config = dict(
    num_attention_heads=4,
    norm_eps=1e-06,
    positions='learned',
    learning_rate=0.00584,
    lr_mult_o=2.0,
    schedule='wsd',
    train_tokens=148200000,
)
Each number is 500 + 40 x the weight over its row's rms, rounded and kept within 0 to 999. Layers, rows and columns count from 0. Numbers have three digits each. The size before them is the row's rms in percent of the matrix's.

# layer 4 attention output (transposed), 256x256, rms 0.0884, rows 43-63, columns 128-255
114:588554512420454528475521459453509580489451489541548529400505432514450510517528544417475545453497584510436485513512484499444519505561520516503552509520459551524556503520511505511513448446470467532439467528518554516564540485523498464449541473476503587505494556489549507519529454523437484477540540507504420507517502504468426442553506479469460522500532522529528491506472480467465514433507
107:525481458516514521454457521541480394555515519482499509566555483504509512528514520477467467530534467509469482481540515492541539490476514465547476476496474511470453478486488526514445465552528473577511573498500537522489531566468539462492532475494534429511533485491425505555496491474480432479516525478440532445459490458629559496506525440512514479474423463491497507513484499523529524459524
062:465512481527510457513490425537521529502491541464542485500555554509440518530517491519497493505473531559479541486526461513540475545524455517443501534554383527589536434499518448493436520458517411478448475526476503460486499431530542464488531579535558452538482526518525493502488486557437416509534488412499463541492490497546468470482570468459482412519512437416503540546431488519472539507473
085:471479515504493461490476422491491511467572549459432592480490504540492453498516521398460558470492570510480527470582505498566503444454482588471462562471527503501482557483480463566442460501498441549446612449558502501562493487531530582475518444543495506437469534505493495497563454466496461516517528465499495512519457594534505483522495470501483558491561508504561422483461478490471497540547
084:505443523476541519496579452512515478443477524429459468538512556482512516431509509527459449419589534504529484464457513508499508540551478535429463531457446462471520490530487495509467558541501469484536508537481438480565442487517521566509475518486545524499498470542445508432439462511497504550492483519500477578531481522466464509508448473516494556536409499418485486542539441520530460535472
092:504438506491460532523512535483560508429487513626464484525504480525494543442500502440516561513501503428503483469538545458478502456497442498571486538516478507563538512415567544551522329520523483533448417426485535523517445560520497609479521501488510470479511507470573487515532492440467562514568489521472491511539421491452471464487536600505504564524489497487568451465540534516450471456516
103:498464460511420540470537471459508599450472490481448525578503454520454451489541523457498513493501521406480383554546487461562551578477493525524537493498506494561481489487541512471416438471448535529482501447475538426521489473592488537491474470485516554513560535469446561484544475496494533515540511547515444518483494540522499473588454499502546510474499506508507482467475462502481480504466
088:445420453533454477548465513505478558455548415549486519516535475524491482535516469527536548529447509482546485544552557518545444527532480455517526499468524439538426523497482608505495436501499472486502470409472538527533489446491527502502509421523444513497528477502481484452485504567456570468536480499510526491472472477522527511451532533482446464481538533535545509513530502491476522503553
097:470537488427464562480546558540464543551537527481487486486507555452467462557512510555484479508559474546501494450502464535457509484481484520519577473477517538493550546507498479569527507469471493471502436472529499474509516438497562460495476520489550513557522561455484502551429525488522513483486540533479467407498551523521488464542490522498518492510523519558416527581468446482556565485539
074:541468485489500458461521485495475536452527531436512618514453486480442504492530510515556538549505541513454517598488496521556485560509494551533467543486484519487437522483420437486461495458510516461555492501551477531510372507517518559468492452525488519468536561467448527485498509510541498526569495452495541458471472628486501527556492477442517459497476469509500497498470423457482558527526
089:493548506466513429483446493449496519454509547467413466457473497515549501435544574486510594490480613483576472525491536520492515531533425546448498558457531560552456498478503554455551486432494554478534526470474441527467536476503438538533429460495570485448501485467474455505466507395546565516481432473537547475474472544455462527537474540483487499438477508424572529566542479503542529551490
113:458432486457444469475454530479533377525531538564488465479504470430512466475508570497511488502553439539519468503582448478523503500528504471583490456484486434553483515470436550503415475544548473521573501510494531522487497495500549502465537486475500469496569499514465452461455467490466555517535523497525531506544519494442526519526430447574469514561459467462593551476540529529559504480479
129:457460460480486458511365628458500503527503559459487515506500510464535468493513533594472418528532401531499490459540508552546484435518471526486528435529491537530537518507480467450477473486531523486440477524572534482485476499516511481495523503499520482548530559535445452476412521577553424509522526492570520557457519494471497438526543560515485476535473443547520507405502497522440525530420
101:488444528501501542496416544467526485501506514466514478462564462436527509580485550580542532491497413528498485425447491417499487515561467455488537536454518504581479545476537496561518488523492565499466469538485518456492520592493529514521561501470485452528490452474477529519434517450508462534500462589461498527413519480460507457439498579461452467572518476538505556449549545529459550534538
091:472483529500506501454466529463456517509382486551496530541537493487512481489552530492515474507501515448523431445550527420482499486446496553500527505540569504527517530493461577532499425539486430555486454465496503570540447529581514531470568416445466476472524494554505486504571489483412526467498443614471534526516515484477523449439532453453490560541511530463580454455482530515495536506520
086:443488464585505510463464548487480426538491482501470539526503452436486453472510528475530461441464417429500504518574540481506466388499519423509487486468529535525452492445456520536460535512537504484564429463531532513546475518525587575516530433547472520507504495532502481467543528547458520461504534558462585486482480570490556535436529554518512553483505500533551468474512507471507467488577
103:574541487473522569501523531481480519550498545463500494468462514471504490482467487478514462548583563533483477471470431520500503533521467543478457546485528532481565451532555455450449526444486484572579499550460520569530540449587450462456499454457488494442515493507484501530488518465488505485480499477456484537491490486447477517513519458590535495511378550393501456516552489490499451493468
105:537515475496456484497498410490553447504515516573439503515542476550523567504505516460440577513470540492490524503501507468464580461442453539493493517549451500495544509484579492604479393494492497480388551490521494510470556527424484420490498503537506486519398518419523518481504471422474485504531483470549465486554491518479479507564457578464467460517516459552528506508483525481553466489538
082:451501439496519494510527511591546503427521485469390482540470481520471493443560514528472551519528529485472489463450531511541522496494518520533474466513464456559478502501524479588486443487462577499521499442511435503507449473488486491494442435486523491572548543442425453491452520514542491516543521478537505483508555470581474520560458507533526493438446459511536552552516468470515484514462
082:457473487508533511483502491532532512551563507403426446525505588477503448547492401507507462529459456535529499401553450510555427511494513536401382530523572547538506520477471470496489540449484512531484528445476535502536496451451460507465467518584490514501533507503498493513539527451504453490459546460459494607486507550535511513504490444564516551508432537450478504520504528536445476535439
094:508520509512518508528537444495529483523436444557509536449506546549491478552479474547468509404474478477470518474517610481535500510429506467445583508490469524559509459538482557562558464513523531508481502567470483429503482513585479465464517465537542533501477478497645531476586496505415538555455476555464461562450424524512459520411533469473456550485507429464507521514448537431530516539460
# layer 4 attention value, 256x256, rms 0.0537, rows 44-63, columns 128-255
106:527525522454524584445557474482522585448476443466507441476435579533522480436407440518496453501416536543490521501497534532489411498551605513485494558518516535419488506508474487467510485458447548554494487531521493458458500454465430570487437495519452520469497491486514524507458514487508527522478521521515507504495503555428427559488497491508505415509565493517519537501521452530498484503486
078:507445465427510499503503503513466446563548523507453566519489508467565430494527491481457505492559461440555484505466537442483525504504489572507447439491558426413503503512524494556516514513496469535589509499455496561467457540536474482516501464476446493505653496448532514545439439438515579479496524542559509468486485478481410493541514493576482491493497467620540503478547525495491470514456
090:497438531389494441555529560468505463520361506589541353522426485507528525470530494551480511535508469522516570501488547460453486528499563416533471404530460494514527493502521578543535557503511552456547430510462427527472459460470471425511478538495502515477483516500467519466544495476567503485441502541515523510478566489485473540494517527550510509498460469523468539490462505559547499519486
091:470506483529560433572479486420464437466504527530466546528532433553489462451489522442482485514557440455487533512505561495469491511424531471481470490535533424526513515506519611526515510508539458502515492465490484556455508497530516439516521540435550429530525479425525528557562534483479511398462452398530465522506507491490592536598469517435486518500537455517480450462473536489516490474558
095:490522520496496437457544474465526557542492465545573435509525504475510546505570531455462498450485534503525515467575397534533520526434510496434520493508525435485439491477475526478521506479453558457444484489521516511564427460517485416526536483525503563471512524532446466540476438535526484541490550505483517505529567558519512572479455491516469530514479521525490506518423506519550491547533
108:492587519501560495528495565531495472536466528532447517468447471456514489519457475493582426471538492609487652496447449522481492529500497484481516554488450472483497517537568506580565520460470508406551470502455452483518438444473527484513522500485488505457503378529487485486521406492535478525495513409553510500538525451512571498482534511460513518544493453509513513567482533506527491470471
094:538474533473501524546483529457528457539484431450553490516495550508507499496468529479466502430519493556471504427537464476458500506513445488554465506538438599517594518502565499507504495484490497488481551565510489514433485497493512511467550489501527522483460505497529529488457477542557458505560564551581476463491582538500503571430496487601456511485532525513573506445399583524485543443487
096:491499521604528531490486499511564450542493463521526515473506453522490553500428558482450506475511530445510477522501538485616574503544506504487543514475471464488472367482473504421538511584554524571473556464474500629514498523440497519562505504526441441405441433558466487506482493483485512479491451498540493481515444509514506540491503493521563488456469533461501479430487468421459438477470
079:453556440483527509544495536493488463567416538522461441548503561467475454512527505508471462475479502505532523444435506489515471533526558443545503558518491515563481462559535438523520519454451494523433462478485481583488501447486529484559466536477482510390504445494496516553514485464444460591494452525535491502469486443511478478530502550538485549475525437445398501518500508466485498533479
094:459480497510471485551520481479475440523460457527484464520498466516466538495585445510457504555578491544458506479534490493542510487476547510468595474439462473580500458546532445536490493477538462511505498520560500532548525506443503491581562539525527517534459564549501497454508474587517438473523456539450456517500532466525482527459432496515497545483500543538439475440442525476519510440520
101:485461597477556548465502468543509517551540399433456498550453486537516509508505530527502468542520519524386535453528532532515447510462556504526559575528500522409492529514499484453452452526491477494409484502562541529484513471450450440449511479469468575463439483447525509512483495518545508447476516529496472525468462559489489538495497523468488514487532496486496448537497506524460512563589
113:543468516455608450531567444488482532478512474436533552429494465513462500520493428509488537523471559453452503531448480508562447498493514543476525505483475519440522503526456442479519452591563469469539507528496496454479533491483508527436529489455500405505447538464578484460558509453430577478471438515479482501522449489496541529498509460515520556524555443528525557603526563471420509505501
098:520500481558498515433594427501556553457548522514517515516502506531506552444524466473430512543485507525475497527509500537509461542493549539559513531560468490406487484500456467419452416488497447430447516426443518509454477437496469582388530428504531502509459502446524482537511455536475514436479503467519468518514448538532509448589553486441499470437523499522525505479495484513544474434438
097:493514479498577515495515527500567494473527518511511461523455533461570488575506487490527473461453471567475579589532467478516496467548418504492516518569504517472479540481545435472523510508491610438522440546538447439432534504516466540531479545561517441593432536453505531474546536511562476487501633474473506516524521519548519537537477511506521490509510446483517571536534479506484456492516
094:478518561454458443483521524435564555500490506451536406444486499487496495515531446508486500537498472584447462525509422586500521531462498508620510553562503451434514558562542494459523505502545497512426577507530521455458569446475491513470493592477479499468499475476517522531526511509534415587526520409514493507550453490506445501585509506494442504521448455433530580528496436552464522568564
102:499476463510542493557543446509424500433447474480506468504531489514467485490590512487516501442463477463500495606472580470525502504491536490450514507513528458502420422517519522518513573530511556470492515464563507492505508552501538460586466554463531448523624504537471469459513512514464437461479524487464511545485517465504549433508384426469559519510533499522465477570521446466511588491523
102:470438548465482495465486519523528513575532446563507439496514478503492491451512534542539524533504566524532482426521483557497444538483563510467529453381515546537495519450434519493497450511535538489528429511491528502526379515509496518485525447520493585501527538594392455469486510521494545519465491491435540510431512534499393521450497506541528554496515601600494515422518492542483485515439
090:464504578516488560529474424418498447537515497549496520463541540492529507433479501455466492505501516536497509479499583487467478535473430463474530423463470539487621473513460569450528489479540413516459511493495475547488482462459537525525536475471524534458469418548496509552489456486508519508492507473514456505504513496470471583485513566484491542570527535509445452505435530486482483455536
098:529444534488471471535497518522401442474378549550561537507540499522540533436515525497451509443503496454531515544485561505491475513461552439478565442497461386431537503513512588512532526524516492494572556482533487503503493507542539474544544537452588504560516503521519499494482429477537550414497442548468429525588528449454557482530518506502532504528486488535492506502461436579539534458557
096:465522488489497469497492467463438492550519607510537437521530476499464520500490557464511545548538442500512499586569366411389571520536477544463434534548512558492468564494542509589454506474431461509500492471482528587536474525492446495562500527560520438546561527455451508491492421523509498480487502445512538482478512449514468437554441461494527480524455478478527494446526447526543496489547
# layer 4 attention query, 256x256, rms 0.0247, rows 64-68, columns 128-255
108:533509509440454523632520533491476414478484523479432495502480495518534497413469511616502464504477504569402564513530513425534495480526468496588496490500476481548438559477404534498506438413456484414509511546457486530480504499512495525545532504489439481448525452542485527460475453497535492502575531575516442525459542491556507536542528502607501487524488442514479425496471482492439511575495
126:471482526507471574431511498468555506498509523527550527523515451480414533510545513402504493513478535453493484531434428557452518514468542524492471493418511487474514464474469476473500564532593423533531469443490474526469552516546483586497541461516547519458441476486522470540550541486448510543543486459504568508474463520549527491491496453527577527534486517499484487555559485522550532521496
122:523469522439470495487469472440510560458522519537487540475532486490466501462527529505511517481493499542468471543534513493535541516487537517464419583467509522529478477452450468523505514448535442378426464526484469546519552505562481500526500539496504484466496558470438548469566475443456479511521538546566505527504528572569501550478559512488486542472504491504418523459469439535514489556481
104:455576533567540435547515508472487525507467479503439462552439484501542498474488527501534515468465541483440475543521552456514523460458417427619502543491555475484497457500519501540599485468477525552484502651522525468534444492553491508534453541490510465510534514466493515498514466519457481483539520493488460520472502478586486509501506560592469435538516503525479421446523445448466527501522
127:499490489474492473492489539542446593519563442487443467498472512470513517494515547520523540459532596486500477516538483447597542526513439566481495505471452483509390558499475496531471437450474525491446451528497455596498495518497568492394488482462464535530513513437538516436494468570559506499467488543471488392492536498470524524575446442442526524440522488437499516522483469496496488508522
# layer 4 attention key, 256x256, rms 0.0331, rows 64-68, columns 128-255
112:472538520534428517516495480527452465471415477514489496500484495513463540471508491521517445440536487433531526453552555512474560476546440429554478541443507510506504487483410509534447531518542379496571463532485550578499560475512507514474463522580445526458522465537512468401469460373522461445511541465550447509467493488473496497564535476487498465555496514529474513490475452472480512578467
127:475483500517496513501538479517527476496429589458476559503530559518516482569554519480536450492450537453542436521444429492476454530521517502411485506458511509480403449487448487458522413463570410589471434469573499520472484553448476486486531519469517504484534531437485511542530512505437516510494483499538532494513480501481484466530523461519556500526498520431440492523522540510449480505464
103:518520504561443498496510447498459520449437554485564535476484511498464492483525504487505448516454527453553502555505461536430410477456456425508532549421566499529484533492422572515506492540525420513510482485515519459490454511513460463519527512541561487503519572506443493437488474503446493565565525423519500560502520461495460513471514483515438537449503547579427484456434461544533525545546
095:556497486521472486496456493521434565454542492544565504500520456576474504479442509501521562448445531509499435473496469488489570465414513506551443448524540496516478507521446592537529491565453528621502490558471506541520518492445466491473526479464471471507521489521522546512553500502510557472573481543477466538450489545502470394495473502521494522471536464485443461456528505472461504541529
113:497510529462518504472445521518599510558583444439468484542433503517520518454463546543543505519477527504547461449553464516573479535479566522412483508542494483510530519458483446490423555444449488448582523511475503494509552550425462455532510587544475443498477470569539484491474442574575434447453434538477477406555469538442468467425466510458545454529497534437482482517524433438515479502519